Part of a small language model's weights: 14 layers, tied embeddings.
Each number is 128 + 24 x the weight over its row's rms, rounded and kept within 0 to 255. Layers, rows and columns count from 0. Numbers have three digits each. The size before them is the row's rms in percent of the matrix's.

# q: layer 6 attention query, 160x160, rms 0.127, rows 7-20,39-52,71-84,103-116,134-148, columns 0-159
# k: layer 6 attention key, 32x160, rms 0.127, rows 6-19, columns 0-159
q134 053:164114133164115122102089141109129113159156153173127124100159133081109152108149106138135081128091101155135181140086131122103155138124105128141136156165101114104124108099112120152092153115124140169109104115147100075131136115126116114060152136146124129100114121124155135148134138137128126146112154164119045135164108099102132138143141085121128123104109117132106157126115143132097103136102108145174097092094129148107155111113131160104113107174124156128099134098145102121140083116107157
k6 101:103142115114099127108126149131124136105099120141151152134129120147156161138171106107141116152153171138159130157164135116118097143132106129127123118130111129098133132114136085093158129162145117168121119094106104162108149101113041150102125137100138119081152174140106148115136174143166157116166149141101129101116159122077135107125136120115065094158092134111079128116117106110132143153125102099147111134132135121136162123141136127129107115146189122127134130122175150172147151187126111
q7 152:150160186134104135122110135159119128128115103085170135114084125157185139115080143137161099103144121141150162097175118135128114122189119148161111112104112110130121181119086112108164136158164145125129102128148120143102150131140138123131165158124137172098091154149176108094107153140125115137130118140110146101127127179116124098112121155090134125147124140095126134124135148139117113142106141112119133084133114119104127106117151152129100154126161115120107187136094135128133062086147105
q39 075:131104156112140119155153160121151157112105131107141152145142073170179136108142143129119065128127133142125121162131136137129076146154172161165129147132131153155107150114102113082142128154131097083103132134139124120137110132157161092099172109181126155123143142110138120099116126172089118177145120128136130086109111159120156150134127121122107126112105146147067122089062141156114087149113163152182140126144148125114096129142130105137133130138118132110125125126111109126085159118159149
q71 054:125109113163080143090119144166136140117170115112111121153133137112112138136105136154128136106141138159154117124134158147086131192191102122132137145154126129112177114068088067084196152133174129116115149159141107145146164110149150140127179139167169163117104142123143099123119137127101144156126156121136140127113107127075140083096129123121130118118134127108120117115124151139120113165105094113140103153109126128114123156132152122178137110139147100119129121195126124124120139123113142
q103 107:152116147155100107155118107118170133143135091086137104131136092109145148149108106148137111097096113131154190130140168124141139168172147136151148118115145122096141127092169073121130112133169126099144113113145119148131141113132090129139141127141149117107145154129164105088151133078119064136099104132133132130139101141102122160120107093131109138137163113101119163116146119149116063129158112121126111129134114134144099151124215143155127129145099120133095150141136143076115093148164125
q135 080:132118117119156166114145145098109119117102106101146159133167065185168103086176146108130082148137139121107107103126125138163110149105153152135085146152149184148116124135091107098114109179115137104113110124112138116136106123129170072127138102166100150097129130118169108084107127162121127158130141149157153111109127144118146147120086125102104107097128161144108134089104109155102148177152144112151132134123117131151088135120146136186125121120133137144133141127107159136140134101156155
k7 096:112119139128139118152164125111166125134120120100121098151156066134150134164103132156125107073119098122147183138137159134130134134165153136142125122130134157109142104073141084121135120132183109102148107097144122158133114121149104110163130124142126088100153129129153094100167134087119084104113118134154160133122114144105142147117128096167093138154161124099152183111143135147106066116141124127118121129126132138137101153116207117139160115115111135136104145168140156091089102127158126
q8 159:108131143130102143099140120062114141123126133161080124083122097144150107120128138181107150163124102124092157143107117139161104153131138111095143116111080103161179160154163141132121136142105126087101154142096090146163090111161114120124171144110132153102132124120138129150162120160134134151125175106148162145124113103078113087151112131117114142149209132119133151118111130112135153095114115172104110153139162144133135130133157112091132116097126131087082148132146123131130153118126122
q40 061:082093150139126111133168132148141097111160150140109104132117135114103159145103175151108104129159144153134148149161120150127085138131097162130116114139135107128166151069169117171203125137195130125125122118144164088166084112089108087114127141148144138124143128119130100114118156094126146126109126093162141134142148107150099084118123151140122162118139142096162113101145129133144145118106103141101100145097145104127120163069146127131074104121138131105106116151147117160126147132120128
q72 061:085107107138147082154129162132154131156153138185107134137119150130131124161146129166073084123161145166124131118135154151158098124090123113145176142114089115149107089130150147151129104107155137121111139093137113111116102164152097133121110162136125149124116149092128118115146138107120123134125175095121132107147131124125138117148113108131145174154182144121118146125113114134132132123067119114098099150149167148150116166140172143079092095135128099102099162176097116123138177129130091
q104 119:142188117146122126126122142074120123098140155157103145109145129118157126143139120167109091165107136105128146107140082133169118144115130118103180128098094120151102094131143128157138171129107147136152148139108110104155104123147100094161128096166118153115162144114115170152158093100116168153190142113139092155119105144110119070146155167112117138136141177107130151067106164111133119143107115111142125123142157156139152146135135119094165129137152080109101124139108104152116124105127128
q136 053:097102166122141065089148135194125140102151163121133102139098131072123120137096166138087138128115142092123156124160110119134110115117129133093115124118132084138119118149172142130172084149137109083120151116179155091115065114085088104127118121113119117128135131100130150089135163108130137115128080124114148144133146129167145120099108146122128173121126129135161119106132103125137167116105112124141097127105135111175101196119132106116131140135109136131103149140128112136092126151160124
k8 101:144187120157124123121123130091133103123134142167096132127122136120149132170141125167092092154124138100119156126138089134171116109099124123110160163107095097142110068130131122144135164126130145131121125150107122100153110128160097105172115125151121150105142106110103156157135096092114151136162113123123114172120100162120133064127142167092137160115142168088150155072123170131131106125108145122111124122137142192118129135129142112120178110144148087128097114159113095153121119084107129
q9 176:102146116117151148170097146122105140154122117055122162150086110107146131078142149123135169103092123121100164136126122096107120151144116138117148142114109104139098154091112122100140127142154133130117111109134129125160139128147131125103131166155139146107098116144111139144124108139115108183120130170127153137139142095114152116120122120104086160106122162098099148126118100031148159104111143106119179110104151110141176111134164151120149133153134135127086184083129107143137157140114139
q41 066:168105108115121157098107163102124145153122150081156139127134080145170088111180121126142086143097113115113161088146169113122138145130128140174148118088127171114101128128108144108083130122142170138151137123114102128120139128118167115110163081155141124138153139159130137171151132161115115142147162130174129123152112122133138186112094090119099096105151129138079131112096112089149092165143117123167149111131127102163124123167102121134137138124111114140129133109129089150118087152162130
q73 048:077139118128121139150118141135094131130141135137113169128124139086134107113110144092134156149130120116083133156106115105101153167093092130099157090117117116118138148127110117104124157114145141146135107136143166105163108161164139118121149097141159139096105096181097134134128083147132138166169133144142110090157118127138118137104101154133100112152155132128111132126135115104125073115143129124090170120110106122174174136076094113118099144135114188076124174109151142153181121160113115
q105 117:137153111130173124150127143144109155120133118096085138133134122101130091123087164092111185156130080120107159178139143147113157160130130125149149107116094114150094131114123080164129112104125148113118095124138118122143064121133169127149167115158114149127078154140099111151115104153142135143139156151161162109130131173137146107106078140106092104114118145125136122093126089082123100097140136133115172114081151140146163115107132116103119134137149134119086126103133091135153112155084135
q137 063:125113125137121143120097157071109122130090140114131143163133095153148084101175087114154083128110107124137142135118166103133136182137144115144102118123156185140120132154076127155072142139122147142150072152124098114118138127132195119100152129139069100139142136143128125114120116149122114134136157121139120139150110147079132173156114119157116099103144097119102106117104155103124066168122164118152147124115128116152165128174134140132142130130095140117114089148118099146148129153115128
k9 106:137130107136161106146125154112116154138120133122088128137135126113104088117112170082108170119152105110128148193137136144114175161154149125160145113121123109141098113128135099150140121089122132127131107141149132126154082119157155106155166100141108153138071172094102100123120110160121134131152142147160164087128119172144164106132063118096108120112098132123148115085122135096112092109131134135132182131097133158125150116098143099086106165135182117121119142128133100133157110163111144
q10 176:124123125119125140136079133128130075118122148156135155125122121130100128131121143152130104106103130162148138085127135127133161104116136149169142131151119130155134086138149140094125158164108143094130125136119105108095106082139102094114152133109115162131163180144078143124157069156110161089163103155072155119103132167126177140077139136112112125138143116126091154170134130169104183151110109165152148144084161109116144143147147143097126126158140131146134142113121117125132075153108148
q42 047:160143083124094098152099139114148118131149139150116157111161174091086098080136130105154136112110101129154141082087144138120184156145137119137130118130169134126114154166100194091080073110116105121138127079125110155116118079151102119108149107124109131113122146132112120102114101151125119133120120175127085122138102115106149132126117108144109108131122133146107150101109153133119146121115125141164132088132076134138153095145119132141142149099114138129150123102124147112059081141114154
q74 054:118145101136106091126125131154116123123161124130132165142109135130102124157147136123123156097093119162115176093075092133141175139114122133136115137130140155162101110175120169103104118131083107120168166149081159103075100150144108129117103115109106172122119123133083149097109084127107108122141135152101158123085146117141101179161139095085119099107143163134102131147127104122152156156145109129165143131106145115145117104148138165107103144101125117151127120091101112163125122183143130
q106 100:123129147134127118160080090116121086109148115138112174102104139151153125150134185142129117094131132146154147136161138107154126136140140155068147069127113165119128075133153165100108134131088107098122145114105170094101092125126154095092140125121101150084139113121057127112151118158099118091123133149134120131123127125087172126124151093128110156114165170098125140115114102165145150137130112110162110121127118136109186143121164138110115117117110103142125142105157091113141121107130161
q138 048:159144171147134114139116133105149127145096126094108169149147133155136119068096106081118082170113155145140139097106162104094100135117163124117108110157144136136138146101112158129087100131135132157113141136132123173120150064146142151104156158131091140115124130080157127116120118174132157053129149118086104093122113142142138155169158142153130120110148137166117141117109135123130096134132126115134154108132104124131152112117139102090085124137152125135157130133105140074133086148092156
k10 099:138145145152137074162088104134129127112160133148107146114131154112163131167130159124115113106138142151140143114155122088143137148147153142073135072086135173121113086153144161095108120122083109110124166087124151117106112139131127108088140123108108149060143122125084140129145135150116082105132130165110127096141129112101143145140130107144115141130166145106121132119106100146158166175148097105161119096125136104110192144125136143090114135129109112164139124078152094108117129145140159
q11 156:114108182098132158126090130129075096103129109119138147112139139120190095094126112136122136110159076131123174110147102192141113118127134127097126126084145077117114152137145097153099117079122122173137135106163129126126145146143114080107158136116139121082121111148136133128119142127086124115143105098100171095115136138146126148168145165100133146134146171120144094132154161149140132109122143114136184144105126109156110104096161166145083138143144140149134145108086105134124108135128111
q43 051:146158163117088148128112141113119148145071091174141169114130174117149138070133136127124154132090105115149147146138139161125112109122110117124150121113098092103141115152151128128092101127133133192094075127151145118145134116117111144120099139091120113120159119114151130110183131060182138130159086109086116125115165113158110105141142122130137165103144117177165125159119121142139118111132127138137170129118122130101116141137079135128096114160135140122115174156117111082123123122097148
q75 054:107120180109130149122120124147149127085110077099146123155161106093179120106098154090128080134091106116150152113108136137158131129096129167099116065100134114149123160118147111140090165126154122117095114076156136120099094115115148061129158109092109095097118123152115145124158139136102117125113092143083117057100132119148101123120151111125119096139116137125125153128114122155117115121140130123146146117160132124130099118106101140146114129126112176134114176129107134143120101102167160
q107 117:123127155112131124155118150110157131090102115161171143148127094126141140112086127138104115097110075115126154128148111205134158114121154140110117114067114118071163136136120091102108136099143170139161137135139120185105138144122156092130134118106143122109098096118125148123095106125124142123145091153134112110116157120137095105179180148115123123135153148157141118128106134134129151130108134161157174176116127148149108109069137117150135107117181162148134145151105131129135074120118123
q139 052:133148116139119124110086140119131138147121112150117092110152182072140159154093108146151154147115134151145145149147165134099148098139100142134148094135101103137114146141133127144170139122136107136139123130136141151166134117140122165133133128125220138128115139150078169145178134115195157109098127133091110124138152108129134104115175149120121163160129150155135148158142166107143153098117135170101141106110134144119125114086107098123113159133109146115136139114151124087056103124104116
k11 099:124122144124129113147125136105166145091084107153174136148126076091122138136065128130116099128083092120138139134140117188139135120109170138110122108077133109096161125136152101110119133122152156111162131140117131184086142129115156103124133105120166138107106113134107165119079097104135132144143121150122082103122159111131099111152162143122116106124144125172160115119109107108132140154097128128154163167107144115157102140068126113126151099132141149143138150147110128113172066149114101
q12 158:081108140111143140138123138157149116136099140112096093111140122173127141139117138097098170120102193127135104148132195103107124116109155140108131169141129149096153108135157122062139151154152155088160150158152092149105112091128161127123116143120118167110143151114140093140107130108129129134101124153122141140119097133124126151140136131180151129143154103152133131097133148120108120142133135146088137099142121093130135086101083102084121105184128174089094149114110152168121139118089122
q44 053:094123183131119124095117147147133138141069120138121172139163113166151146095125151143118106181109143080139142151108152138082098140152107130142087102156110125100147107102144105095169125127165126171116138106123115110119127109147120120133145156153100146116194125136159112125138136113142166128115098126156115111112118098168138092169095106165125125118130129146131135164097135107169104173117100118157131136107156121071126152094118130129105121136110159079099133125124111141113089096147104
q76 056:094100152120126129125136090183115156109090135135094119157140104130152138121102162104069126102144173114136131165140166110107114106119137115141158146128127080096157106124152100091170146148127134147101142138132147144102121074138094153128150153157129147130147168108115127153145127105133149154130120142157132116150116125117109101156118116150133152166115146146143177113119122138099095152177137118137101142134085090096177127066136126147091103146117169124110131128128152161099098096124171
q108 110:087138122111140143137120109193147123135132114103114111098144133129129130110137129110116110148140157160120063153160171077128108114079099118113150169119110141110151129140109115107140136123085160133153150113162110110112136089133117130141190130150127124132117143134154109123109140113075105134122137170109151132101122175111111107163126109115158123169119153161124100128120150142093131154123133163084156109122112124117188104092057102134118132140121100121105151112081109137113103109110169
q140 059:096119166138112130133083135112145171132108122082118108137171148106138159149130147110145114154126157094161110137148157128072095075159110112127107084148152126109108089121142164127134077119151132083139124137166128138098165120150129128118145148147191122125149125135093149118135120124190180078133117086108101083137149107135141106124129154142129139121129131110133144096129135114162165138075144145092155135115128123143095152137136145079125148133118124077111119129098108122120106107125126
k12 099:074127157114139119154139106168161143130122108090125124081157130140102128145135140112120095144153162166131076154168156088134098118075086105124148137145089166127146118115112130131127119129123162134115148121148126094121134091125116146147205129170141126126137125130180123132110134088082123110128130144109157135102130155127109100178118131123135155183139163148155107153116118127108141143127137148084153101128126128125165119087071107142110121120123108126113137130079100124123112105134178
q13 158:119129101131138107099161125147116148106127166160116157147188164137107109150131125129108091120109121147108151150180083154065092105134085117106118122136113122138120106177130128156099144126130106152165122133111114170104116139145138135139149113126103145108100177131133123124099128141127144173159170141184123111115137169151150138153110180139095089117078103160126114140144166141140127140132121161102113112097124081176108139101102123118107130122096158163144097117150127138110115094131124
q45 053:103129136150133144106132142135117132120103163103106177136135110123108089112110105154131126152085153124117083133151145130105158145116085117132127113125117205153111096132115137166098145124119127082157125180120160130151147122097141134091185117162145116148086121128107154109165114139126159088121146116113131106176140115088159128169133139154108093126171139132147096110119137119110156138164161113121128115164140134182147164144112140107124129120131139135146125094116118170098118112168068
q77 059:109100086127134102127115149126099117086157153116106184129138187114153109179113097109125137120113115152104141133131114112119135122120047099127114117155163143130123141159101143131110132125050124088170117137102138140144152101159096131113141082132109134139061134145111118142112094146151126106107119143155106124114122123115127131168137153131140112109148131171119096131146115143112153114127129117113118090113118126145112126147103136074135132106085153148151086169161126174097135162119102
q109 114:103079094122145117152141092128168122101111169136137163156153165116160122171122093130159119135138102114106150106146116155076136121121082083155152107107142133164091140153091122120154144135097139183143143151111114156159140147127115160120160131119144107128086148133184144112083095127116113148121128121134152143121140142111120102169132180151093087106128093110116121141127166141131161155115139130074100077104122121158117146104145144132101106152134107115102130139144123162108138155128146
q141 057:109138106144104135153112104093091154125092149090133139146131112151101078097172138107122079153118150124120126102099137118136118155137165134154094167123116178115125143121132138143108138134112112128135114135081133177160108086130145110095173114126108152101124141157156135152129129124163160097129121110158147095146124131153135158179145135140103090121195112142107114093132137150111116146129146070156156091127118103161140127139093119142144120131110151144111104113067134166085117100103115
k13 096:133063083131142115137136116131164103088103160145130164161130188110145125153110096138161137127143118124110131087137118144087137123101098107149161109126134140138116139152086123102152165122083143173138144126124112164186139146118110125106141153105136105111091114143185142116103098148131107140131102124131148118134132144115110120157142164148107088094156080082126113152124153123135131145137126119081119082112114118138114159114142147111097113154130103103109130134155118153107158177152182
q14 156:108149080143107144134123148133122160121136167136126094138159100125092155107143150114130170102102144140139125134127087139150119141093146124100132099176143135123085127118086116096136071136116134140111131156169163132146148138118124093140117074099135107174112096111114133145113161140063152133116060075104160127124124096142114149162107080156142163099170142125130124133145153104126117160166113110144117117189156130152139150130134117165125101110106122139127129140104130120153104125103144
q46 048:142130129097131069169171092124145119132130145162161168137138116124092132130098125134130132127116140126117124104135122121204145094123175122147147140122153076150126153142112100166142068100090095112121137125168150116132118139093117122127141147140112146106121115120075136109132138130112097109121088160113143121131137134109137087150109125125172164082140078112150153116110109127122126116141166122130113143138132108157124203132103144169144142165147116139081146106114179162148132119110129
q78 055:140121102121077117154126128146063116121162140153083133122166128156115146076123090164117128104117159179142156078119131159132123121123114126114155132102124100134120164114096130105151162152150119128088134115102130167154096145125136158104115132115122136129118098116101112123141110169176156170096076126144180104104129146119083075135140142164125104120165139148164132120120142107114098150141128135157143105151112127136150129126095111143176157127099105132149137129108127170118126133080102
q110 124:128138116127094119156106102127131074128136167159147150150157091137146159113146142150120155129085176131136128124062115152136093153103146128103145092149154116132108148124111111107138095117169149120128095121159093078136137188143138137147165134135116107157101136120121136148153156188077148177101096077148110096141125115100109115103115142121125102138153142119149131108100136128124157115140127098131137140176138076138130122113100130147104123117099117131174145132123105114128173144080114
q142 050:113133141123103095124116110142128104122134167123087142153109141122082167126087160155155180147141151151118127133092112105082156091147118104127139115125110132124141142132123123098116152097130152169086157112103135148164127124116147149132156130108095119175086111137119096138144120101141145123155125172111093146174142130121105134164168124141116091134168128096141119152169135135164076104128076154133124141126156164097137110138116141144111077133169133127130125120104156152100106077176155
k14 099:144119138107116122159103113125122076106119143166144147162165069149143164126131162149111147116088166118156097126067088165132094128096141156105119084149153119154111129118140134108153107135185127122121094141142103095121109181141131157141180148135118101152100125117100117136139144151076144157110121109161101111144132117109083159105126153116116108124129172141148118120100118133122162134139135071124135149148128077152144138120091123140097143138097123145157142132135107114128164143095109
q15 183:112132113165074095078137140137137131104151093129090138141102137131151131108102120142131131116152188113131111160105121181099127110151133139109137139109172133091134099148128164163124161134160099113146128108085087143122159119118155114108096130156111120141135138117196117119130131133141104127092140146115148128145081129119140142145096144083148127118167128127140122161090083114077131145083125131122162117158086116149159106131119115095126191114089115152138158143115143120123162090142124
q47 048:140111140133104090120118109156146170146107155134163096126082146041113137154113128125109118115079159129153106133159102147104107152117125108110142116105149116143140134125168110159128114128087137104119140147165151104135154119123115101132123149099106114137136132158152149157134107123186122088101139135112140154149131103160143149097113168120131151103124059085174084128133120142126151153124101135111138163116116107153169125137110145121171119138108142154083068121136133099154139159139117
q79 054:114098128099124093123154130158135127181141105113138140124162132130155124138085094149136140114111146148136117152138135128124159119136105113131141131135138142147094160106180152149141199181146105085107140110123119124081123137106112091118161111136128094174084129117128151194159130123199133104097102123091133113159141119105111140137113133139101105133103118099142112125094117128120135141174098125154149118115109101184137135126125147133146132085136154100155158107132093141109148107189135
q111 109:094127096098079134125151140140147123146144106093118146139148155143109102100090068129153116121136144122137166137135133145104130093127128129137131118144144125143112102118137139144122170169142076081157146142085102118104164101092120130153080127150126109133122122116168095134148127138140111116125106095121130122136074110120136120178109132084116142148150129089158150131073119124095117140105166137198122141149105122172140085117129135120121097127124106143108139141123120137162138072187164
q143 063:142130112140075076104110100149162140129146141113126140131102172074121150128064108160160183144079143127118106143137128123078157121131097108121178110091128115129123147165140138131107129082138144159109138135135126129141122129117100171129157161103139125119122115185103125182181098105162145087106128125118107107127150129122109115160179130145149157135119103132153121155137142123132136101148076144158136118130123149142133118122090149097113115141124138136128102117132136087065129128120113
k15 103:118109086085084151112130142141121134161162109096133141146150138137088109119095063112146107108121135111152153144165147125135153121090119137130142123148121119136101108110148125146129161177153065114157156149146099116139149091090110137144094133143151109139121123117159119133129116129150106111135122086127117106123104108138127130183102150098105137141144102102131153136083125102099112148112143131213129133150098134184127111110137150119136121145149088144107145098110111133168128101185166
q16 160:169152125090134121143142121158168113122098119123125149104116115113113147131115129109146146161164133095095136117143131097131155068162110180192116159099093138138114157130132151112143152112127100080139093129136129100164149124133133143137110190154127126095123158087110154126120111077159140172128173119146079142116141138147142120125169135113106082120105140080158097142123119151141137059149128159119105141126112138083134152106112129144137146109110133097164117129125148157121127130104144
q48 052:135135142074121103160098125142145094152117141180124113128128136122098131136099138107127170157127116113131164107154127128162104081129143128139133124149109088141119144144135091131097124084108127128116109191116148157125150153112129157118067130102092139130120105142104141101174157147097118133145134144088139141132180137144122140116163129132127144160114147106140155129099103096109120087090131137091141087150194165168140136171099098164116128132082133101101172152117152133122115116118132
q80 051:157124075105140119128145168129127124146167089114116158105113135168127152144111133107122126116147093154117132121116165068148117102154122136184145112094125108166122163148136132129090123088167104109129156123107132148119154114159137134161097159135114130086089125116090149097157105147163104137136129135116149109142143149123077110159160119148132112125137125113141092144127128094109119128103129184121136123126090150083112129162121115116187176144132120086158090147112149148077117161138148
q112 108:130147114114157133123061131166137162117130127111149181085099128123139154125126160128174183132133151107098168113126114109133115112155113140160152131136098121150107175148173172114143123119115105098151138086112132113108115121103155168147109119185115148100114095111111154094157094098106135156129169111105135106174124104146127137127129168126103107150110113109168123130104137132134101123136114123112124166130150161080143116073128103139118171134116093102128169126096153125107144113137146
q144 052:130130117131143099100110141149142103109147125126115106142138158038086146141053149125156161125115171140150145130125115115103165124126110122129151099145112120134155140143125087092113174107125132133083157119112114155160165107117122184133121115106141134119092111109129128130165143097134140130151107146093098172160173090128095115135148119108116146155130115124138143186171131143130123082136122151099156127132152142105103116127101129125073118128142143130138135099149099110102080094111132
k16 097:134133104131158147098077136176126157077132140105158169070100120111133124124134170144184156123120125111116181148116125092137109119154109123169137128139102094141119165113168155122145120139125095112152160081105134144111131117078139175157110134147150146091132129109095134091154099103103134158167190122097130120175151108145133142105131162125105116145110126123140129118111132117133102146135103105093121155127156151111142130079115097158124158150114117102112149141091133117127152123129162
q17 191:129114148114112143104149090138094125130138099132199116080135154138133130130152180125137130120130118133111112121153130133083120168144179121123084160120127137151143115167116134154098129104134129119113132160141127133110119136167142161116096062140128131145099107122135145083151139131112091124056170140090080124108143059136103124165127159151130161137170120120123120107132114091134126138107104136123139099191126114146112146130134133132106122117162125145116108152167114162101117149172131
q49 055:145153107102177122153098079095109118157121167142150174099144096106137134083181082125144124155087151107135135091082151098133177137154115145151115163113092132107119144157116129155098096140103154149178142114125057127094137135142161099128116104137134108107138126144132132120152133166132112126137128142102142107122120132128130130162137125115164118150131155168126160096095143115097113145141100120191144112121127144154157160127157154132110107129138114138112125131125152118069097117113133
q81 050:146116156085120106147100098140068135098132157116140138117102117130121166149155168117142164157120124165147108087111147142093135094159161164148091185126085137138170111147125115144114138152125102135105138127145150100095094161169144166124125098150090134134143113142116117064156115115116104126091138122106085124099140115127111081173180107128137105166150139107118128111127136127113142195136121130138149174152113141132133135108153158143112122139164110143125105155133150137126108128149121
q113 109:172143128127127135102108094110104088163130112138107155116156136100118116119098169118131135149096143105105117120144199156133098137102133122103107179116094163143164130166129148165132146147080105109121106106135149148130134154133066127126135113176136114133105119109116137101177139101121122157069157098073121160141138135131138122127129120109116111135135117086134154151126148129160142143119124143105137165109110130146160169119137146116072146120167132135102123183165140163120108141126084
q145 044:158151157129153178138112127090130127142110110130123138132153119125140141050181090088169085144149138114145121109119153129108145129144156140145118157153081138107135188114115110115069169159128120146123139137142096168138135104138146146146117088116103138132137082097142137112108110168144130132153129145129121150126095133079113165146129129110126087133155169155110140104142165123122121156122115129130197115155108135109174091143139113136102142106119127131141138143080147093113104146110147
k17 104:172145111122127160119099110095124109145119099130097149125150133110079118118086181112136113150091114113110121131105193162126099131094166141105110174124095142138129111151128160145120135169061099119142117102130158164127128158132069114141150125179148111151098116116135120091159124080120129150096137091100105155141125125157130142136109114117114094119130121113102161156118157138152139148118151127137129166099108125155134161141123147117084145108161126137100118172141153139102114128115076
q18 171:101149131162131142167147077124098158170068152067133173155138159128093127169136111096148130125131144147132129172126163109143097152107148098121163107112122141161121145134097100159122132104163085102074087109081119138152119115123116106139125125105120124120121116104142121131142086133133149137122104167128146157110158147165106140130137121107148130150149145095117096143107148129095138140135133062125108137114136123174124111159167124088101128143158131094159161151136129129099096143125136
q50 060:100165169143102145167161115134144109135137121138101148135140145108087105154092118139142163140141144180139115150147107125144141110096134109119103097174120167128127118164116118137119156086110095086161125150124163176142124120121110124149127161114123083121062140132123110102126138113156151113117088153092178104160145103121121065143155183156136160129162108130150108131124160122123138097155159123101149141120148149139131140156126149100106124129130128101135101133129178155086141137095096
q82 050:151133129140164188178124136115080131084096143111109127146134104134143101107139082107144137105104143127126115132175118079096105110119126115122131162132102155138120136124117101152116169088107119114134090165137109114147117111142129094152120139070101145165124129145189150112126115137146134102090116153122167120117150094127151101130174122105137147136162094110124107135130131127127165140146174147148144133103139126104160078139158113113139151152118122070155121167156112151067115137123137
q114 119:144116104140130177158126111129083166151074144124131145122121095110120107102101105118145149131147188123113121135128121138119154156145134155107112133133121140132152113120097078179123116120129101077109106150103120147145110104205096111151150107093104131161140142080128107131115120156172134142158139157122113117126158153154146166124122124114154139111161174118124102123086117118127143118115146118149125160137082169127124064127172115149108126163105131130135094116136139139097148177153115
q146 050:110134176128140159133134118146122159104102085099106125120156110101081132183117137110134160101141143116140131128121110109130141104134123139147168115122089120142133139134125146108136162094130099100122093117118148189145127116119062140135095120102150164124109143105149158134139146136132179126123080140118162137111177118154106100142123157117095135164151129155146158148115160099137152151166118136145138106148144118088125148122105107117139142122147137126129128071120183135039105096108106
k18 098:132118121135125159139136121146127154142087139135132147123104116091113101126094097114127148145127184122102126103130123144129158171137115161098104124122100130155182102115120075192105114145125120075116110130084137126118123113171085137164160114102103142134142138111122115170111116164185126136166134159125119124138149148146160168127124115122133113129177168104142090139108087094136138127147153129125137159174105170120107072121150130149105121152075110125121096122131138126121155164153109
q19 154:131126154114130107155163084152105086100105093113075121110133129124149115120131132132094136167123095153107108135160120106136134151141102124102087161150194145141150165120185151094124140141125093112116113150096143105117104185082116131135123146146134104153110119150102104122122101175151161144109087155108176156140087097097123140126089105121136139118132107128171147113117115148118125130094130146140157106085132142106075142082123140139114098115151102126152135143158143147121134157103134
q51 067:127102112112151141136178146116102133107090107126117128119111112192118103121130151153100091124183100123114138153195111136148116122095138109102133128167113164168126146114113107115140136126102091082100127168115139138134145124132140109159109143136091095160102095109085116074087127122118136132118098146177157163106136141118127120121143128147134122134138120134151125111135112158122132094162170115085136134117142080160133104128151103128140129105143112145150140133098156182181152107158082
q83 058:125127111091103124133118138110104094129114111091121158129171153150137133122141176136116127134128078121146114153148114100141134114132110122109101142120134112112133140114141143105143180140151135106119138146115059091129151147115155108138123156141150157169124107182092118142112148183137110158100103139150179157106104120091147162092106082156124132130124096134177101116114146181113117076095134145133143076088134142080097112108146098138159147083108139112134110128150125143153126147129113
q115 114:076124159096079145143140122081116125132163116133148140092113126125128134129128179099121152135121106101117107143157127142126138202119148136102104136144160144147112119126138146105093151138108113138107107128101089158101104153072151184107102118129120104125106103157107121144139163143132132117109101126125195155136111100081171157113135118117136153104097131116155104147086151142146143126087126142179161101094120153104111130106160156134086121101144095107118144133134134177138118129136120
q147 061:092138132116138133134150110145098150106097130129130141162100058160111133121134134132142092098161096108095097149156094144167126119119154139145140155119164144153126138132128098104167151156131072117126097126087133148146127108137142109142125159145119147143132125126115134097110177101145156129102089150151157139122136149102141123127138115136138121146132093107121116096131103164127163161184151116105172153124139099160133108169123107165177120146127136117120112141070163163165147064138101
k19 098:070137151112087165108153113066125125124126097154165163110123118111132130126124170100127148122124119097120121167164125142136110165081147140117107111162149148142118124113120142127115162139110119119116110140117092166113118158100145179135122128146124120113132092144103108139121174135137140115107065122135201166144116133072166149094131115127148147095083152127153114147123150152156163089094156156144140121127112156121102140117140128155120118112131110096109159152121122187161131120148120
q20 161:131170104134115112120161127127089129115138074112128141147149131101103132134118132174106117153132129178093089121171151133122145113107148130169113144136102111093183112117127095146114126138148146126097132124114184124091141131176132136109125126133122152077081120163134130110122123136095158074115113157147149167133101135119150164115139138157087145148097129130155092161143102122185098126091118147095157151125161103130129145143111193152109109128118128108144123120112097141093113147139168
q52 076:077118163136123090109167124148162123135156156118128083154119152105099129185102148159134181138150149147131114145169114123158145140116109125090152107142101114126141109120145135164159111109155113130120117114169136119118108161095072111167120165093130142123118112163118114127116118076159138108110103126123129128134139137084123087159155148141113154112140110095180077135161111136118157105113126112066119151119141124137106137107174169104101137108127155127103114178139146128144135110120144
q84 050:135100147108169087074148136145119126105112109139122102146094094091112134142048125153118107104152132143124104149171151110122136150117135133167122081135107156152140141101113119141106086120149136137115119116135159132157093165167131129126119130173110108092088125152134104119158150139136121160130089122137137159157158157096164146154168133150110179126094125121122146134127171138098146156112129142128127175140151106160152104128122167143102141161123110126125142171123122085095157132135176
q116 103:142168114137159105097178133105103120099074085129091157128117124096083129161103164132117123140161130141109150140133182117130122133126088148131145123101106149097138128110145103134117128159127136150093158086160124150113111145119102150095119130141121136095110164156123158142128150174120136143120118113097165123117104160135128190169146094125119112171083130131149139106136096128140115112139119160132130169100121093147088151155097143150144160171093151121155139158163151147131101160129157
q148 077:132119102113115096117140156175149140101141142109120111151120167100122113152080152177134224127172131117154105117149132111115158099145155141130173100116097080152144127135119148118138129098113142155098144117141121165147085156082119153165129129097151130122140126163096089159178121124121106110141108113140124161130172125132095132130139149151103142136172151118147152170141159098133146082126105139111150129122128133100109156136112139150094149127120106140161142138132153135071129124149134